Part of a small language model's weights.
Size: 12 layers, vocabulary 512.
Architecture: LayerNorm before each block, learned positions, tied embeddings.
Training: a variant of SOAP for these matrices, 161M tokens.
Each number is 128 + 24 x the weight over the matrix's rms, rounded and kept within 0 to 255. Layers, rows and columns count from 0.

# layer 4 MLP down, 224x896, rms 0.16, rows 204-223, columns 0-127
[[134 108 144 135 118 160 102 108 117 129 167 155 128 160 125 154 150 130 130 105 111 108 114 147  97 131 110 131 105 118 112 154 102 100 161 156 115 166 153 127  99 125 151 127 160 139 131 148 126 119 128 105 129  96 130  82 154 152 140 109  98 111  84 155  90 113 113 108 128 114 114 131 127  76 143 114  95 118 112 153 124 151 169 137 129 115  96  89 125  95 138 133 166 119  99 127 184 102 136 138 133 159 125 175 123  88 124 125 135 135 171 108 119 145 123 128 126  91 124 111 143 122 111  94 137  44  79  98]
 [104 126 115 141 120 154 143  93 146 155 146 123 120 125 127 131 104 106 146 126 169 116 113 147 110 146 137 147 159 159 149 142 107 135  81 197 144 139 133 120 128 123  91  71 153 150 188 109 157 115 155  99 133 122 105 122 137 189 151  68  60 137 145 116 111 122 138 127 132 105 138  95 137 129 112 128 203 145 111 133 107  89 107 136 149 145 123 134 185 109 171 168 149 132  92 162 128 116 141 150  65 106 139 132 128 134 124 145 147 165  90 104 163 153 132 140 123 116 154 109 151 116 147 112  97 126 151 138]
 [ 98 109 107 141 114 142 153 179 149 188 146 129 131 149 137 181 152 114 165 107 102 104 104 111 181 133  98 168 131 145 108 126  94 112 136 124 148 113  99  90 111 136 130 162 112 117 123  60 113 139 115 162 151 110 138 100 106  97  90 116  67 147 110 151 133  89 126 121 122 120 162 128 134 158 133 149 159 139 123 162 101  96 158 134 158 140 117 112  79  30 119 105  97 108 127 108  68 102 118 116 129 102 176 131  96 130 157 144 115 125 142 113 118  96 111 103 124 143  89 132 153 117 191 127 168 126 196 116]
 [149 185  81 118 132 113 112 129  97  75 129 113 158 116 142 132 122 157 122 153 140 175  74  87 126  99 163 121 150 115  63 108 176 123 181 131 152 103 163 119 139  90  96 154 112  97 115 143 108 121 135 140 152 140 143 150  92 121 171 127 169  93 159 125 128 154  84 116  41  93 114 105 140 110 135  79 141 123  84 149 144 108 165 144 116 123 133 164 114 146  74  87 129 144 130 158 130 163 173 111 152 145 141 109 125 139 139  84 150 121 139 133 168 102 162 121 107 116 121 115 147 133 130 136 111 138 188 112]
 [144 150 138 102 117 129 165 120  79 136 146  86 132 164 140 135 138 151 115 100 133 126 180 155 107 118 150  92 104 110 135 128  94 108 105 118 126 141 180 160 125 115  96 125 168 125 125 133  91 119  99 150 168 139 119 118 116 109 132 156 133 117 176 133 109 107 126 107 181 107 106 158  80 137 105 123 139 143 164 116 112 143 113 164 134  97 104 145 135 121 155 119 161 158  93 155 127  91 149 111 104 145 162 138 141 171 109 120 131  99 111 120 136 111 130 181 121 118 122 144 149  89 108 114 139 128 120 169]
 [166 132 109  78 135  99 108 127 131 112 112 120 118 149 140  56 151 153 149 104 155 130 119 107 148 114 142 153 100 133 121 121 101 150 146 123 145 160 121 157 137 149 103 126  91 134 149  99 120 123 107 140  98 124 131 158 115 107 160 117  81 130 132 122 117 173 142  82 117 104 122 117 124 153 133  97  96 103 146 110  89 118 131 135 128 129 117 175 106 131 168 128 123 105 171 149 134 124 149 126 158 151 143 112 114 151 113 136 108 129  99 143 120 193 147 128 110 130 119 143 167 152 123 140 147 111 196 172]
 [157 122 132  76 107 168 114 118 157 119 156 156 183 161 188 143 144  90 126 113 150 122 134  98  92 146 104 121 136 121 162 132 116 138 169 148 146 150 112 147 111 150 135 152 127  98 139 147 158  93 122 154 125 179 132 178 146 128 124 118 116 119 131  80 106 137 103  62 146 135 131  98 149 131 104 143 140 137 180 135 108  75 104 161 121 124 125 119 114 126 146 116 164 123 144 124 153 110 109 153 169 110 132 111 102  98 144 167 148 115 101 116 134 126 162 125 158 188 129 110 130 130 121 108 104 108 171 147]
 [128 101 108 144 132 116 136 159 117 110 113 136 203 111 110 157 147 117 175 129 112 111 165 118 135 118 136 139 125 178 159  76 150 158 149 122 125 142 159 125 104 121 129 115 153 140 161 114  96 103 193 127 133 123 157 139 145  91 130 152  75 132 149 114 124 150 169 136 104 109  91 112 115 139 143  98 139 107 165 153 143 185 125 142 111  92 102 148 136 120 137 181 120  94 128 133 136 129  81 106 116 128 106 180 135 164 113 141  86 135 157 127 169 114 139 111 145 119 174 122 125 144  84 109 143 129 125 153]
 [134 144 128 119 146 149 148  92 149 141 125 125 120 129 134 135 129 122  94 159 154 118 102 115 141 145 152  97 114 140 126 109 109 120  92  63 151 119 128 101 107 140 124 144 120 119 127 124 147 141 150 118 109 128 123 125 135 137 132 167 132 117 109 122  98 109  96 120 179 118 102 115 129  99 113 133 127  89 150  77 103 113  87 131 115 132 130 100 108 163 107 109 175 127 126 146 119 152 100 169 110 147 138 146 136 136 106 150 180 102 108 101  89 125 103 171 168 124 101 128 102 154 123 108 184 144  79  90]
 [140 128 145 131 130 151 137 167 173 155 109  75 111 135 139 133  99 128 153 133 149 129 139 113  84 137 114  98 132  66  96 136 140 145 125 109 155 135 148 128 134 130 129 148 106 125 138 103 122 155 107  84  84 108 114 119 115 125  97 133 143  87 105 130  99 119  94 101 132 166 137 114 102 147 175  95 112 110 157 147  89 179 112 102  98 132 111 116 152 107  70 151 134 131 146 138 128 120 153 148 115 181 125 156 122 173 122 121 142  83 124 149 123 116 109 147 108 123  79 146  97 134 142 133 142  91 106 150]
 [125 125 123 134 131 135 108 107 125 164 106 107 172 115 116  89 129 102 145 145  99 132 122 111 180 138 133 169 202 149 110 133 124 148 137 181 152  99 165 150 117 144 134 190  71 144 116 127 108  88  66 123 115  96  94  66 125 134  79 134 130 183 121 135 106 122 161 120 163 122 104 146 143 140 118 180 162 138 139  79 143  89 106 128 119 120 138 120 160 133 142 120 131 105 145 122 130 179  88 132 140 106 138 134 124  94 153 149 181 144 173 154 104 107 131 143 146 138 115 120 117 111 152 131 152 165 133 125]
 [161 143 157  87 104 132 148 100  92 141 118 124 107 149 131 161 134  67 128 144 112 104 154 119 165 138 120 180 182  97 127 135 139 136 129 152 129 125 109 173 170  96 103 128 149 110 140 167 157 144 131 112 141 122 143 131 103 104 162 120 124 134 138 115 145 153 139 151 151 128 150  82 121 133 112 109 137 162 158 105 109 103 101  76 112 119 167  94 162 115 167 145 120 168 144 122 134 164 104 161 145 108 148 102 111 131 101 145 167  91 163 130 138 122 135 123 174 151 133 111 135 116 101 142 179 155 111 145]
 [183 120 136 112 113 124  86  93 152 119 137 100  88 104 121 153 107 143  95 159 100 143 113 160  92 143 128 154 133 114 101 153 111 107 105 121 118 151 134 142 138 157  57 125 176 106 123 157 140 139 123 144 115  94 137 152 120  92 131 194 145 170 120 109 153 116 130  79 153 157 123 101 111 102  92 134 103 131 139  99 132 131 145 115 127 116 127 153 134 158 110 126 129 128 171 145 131 180  90 130 104 144 107  84 147 110 111 153 152 135 119 113 120  94 128 148 114 147 135 126 146 111 128 181 130 124 146 115]
 [153  96 125 126 142 158 106 129 128 131 143 131 123 119 100 130 125 157 104 151 107 114 129  84 133 121 136 104 156 121 126 145 137 106 131 141 143 103 149 134 106 131 181 135 131 135 128 108 120 174 159 132 107 157 156 146 147 159 143 103 119 146 135 154 109 136 122 106 175 137 123 132 134 109 122 141 176 124 145 129 135 117 144 169 150 166  99 136 108  91 121 174 104 130 131 165 108 163 126  89 148 111 122 115 135 116 163 157 139 166 132  82 118 140 110 142 123 149 100 192  53 109 116 134 175 111 133 126]
 [147  68 142  90 139 130 155 103 146 107  94 124 148  85 171 105  75  84 101 141 105 151 152 127  92 146 131 145 139 129 131  95 163 100 108 160 130 102 135 155 132 136 110 144 135  80 132 160 135 136 142  94 124 139 106 140 156 112 119  89 133 132 165 123 108 166 146 115 107 126 118 157 140 131 136 128 140 135 159 118 104 167 132 122 131 137 137 123 117 148 117 116 141 140 105 134  64 135  94 128 134 131 124 144  80 117 162  91 159 126 122 158 167 134 103 150 127  75 157 146 103 173  60 140  88 129 185 150]
 [113 126 133 138 124 112 110 153 200 106 162 156 113 134 108  98 117  89 109 119  91 128 160 160 121 142 125 138 155 150 149 116 177 109 121 143 112 137 144 118 147 130 123 104 114 131 100 106 104 119 124 170 100 143  83 130 144  75 108 120 100 136 104 135 130 126 105 104 118 157  79 130  89  93 137 125 117 102 121 100 179 115 131 169 170  99 142 159 144 198 142 199 149 119 145 115 149 113 107 129 114 131 146 112 149 151 162 125 129 137 135 139 120 155  98 145 161 163 113 155 105 104 117 124 158 152 117 143]
 [170 112  95 113 111 120 137 102 144 125 167 153 148 137 133 104 151  92 127 124 130 107 116 114 114 133 130 157 167 175 163 139 117 145 148 123 143  99 142 118 127 109 117 114 143 165 166 103 153 145 112 180 130 145 168 120 161 100 135 132 137  99 143 129 142 107 120 151 120 136 122 147 106 123 115 114 117 123 132 133 144 139 114 125  98 166 124 187  98 166 140 141 107 130 112  95 118 143  86 114 132 123 108 167 112  97 159  95  81 153 168 153 106 127 163 141 160 132 118 114 150 125 109 137  93 145 105  87]
 [177 133 128 148 145 209 108  85 126 175 112 147 130 163 136 117 111 151 135 143 108 143 142  88 125 158 151 162 120 138 193 141 147 154 113 138 151  82 137 124 119 106 142 115 134 138 103 124 157 110 113 102  90 136 102 141 137 137 166  97 102 146 127 121 132 135  91  84 140 115  77 138 108 123 134 116 185 160 110 139  96  79 136 129 164 151 103 127 127 102 176 101 107 169 130 108 160 118 143 152 159 140 124 132 130 105 133 128 120 117 152 127 168  87 140 195 149 109 115 124 131 138 125 133 117 127 140 193]
 [121 149 131 112 131 115 131 127 116 112 136 125 167 176 135 155 103 118 177 125  88 137 146 145 126 151 131 137 116  97 100 112 135 182 114 150 119 104 150 117 152 135  99 137 112 152 129 112 122 131 103 169 145  91 190  84 114 152 125 113 113  76 133  95 137 166 139 134 112 131 124 128 137 102 135 127 132 132 158 120 123 141 128 136 108 126 164 150 157 115 113 131  93 131 147 113 149 118 131 138 150 132 132 140 110 186 178 103 109 134  93 160 126 121 130 117 140 126 116 110 111 148 120  98 128 132 182 127]
 [107 104 111 130 167 128 104 161 145 131 134 117  73 114 130 143 126 150 136  58  98 104 121 129 100 121 146  99 135 115 150  74 152 123 127 123 126 109 178 131 109 114 126 134 141 142 180 120 147 150 103 118  74 153  92 179  91 151 107 112 142 137 115 147 128 112 148 120 150 164 118 116 177 118 111 152 127 145 186 105 136 118  99 111 119 100 111 102 124  46 147 124  97 135 157 138 108 151 131 122 106 127 135 109 132 102 123 134 138 147 149 138 114 117 112 102 120 144 151 122 139 109 100 131  87 121 171 123]]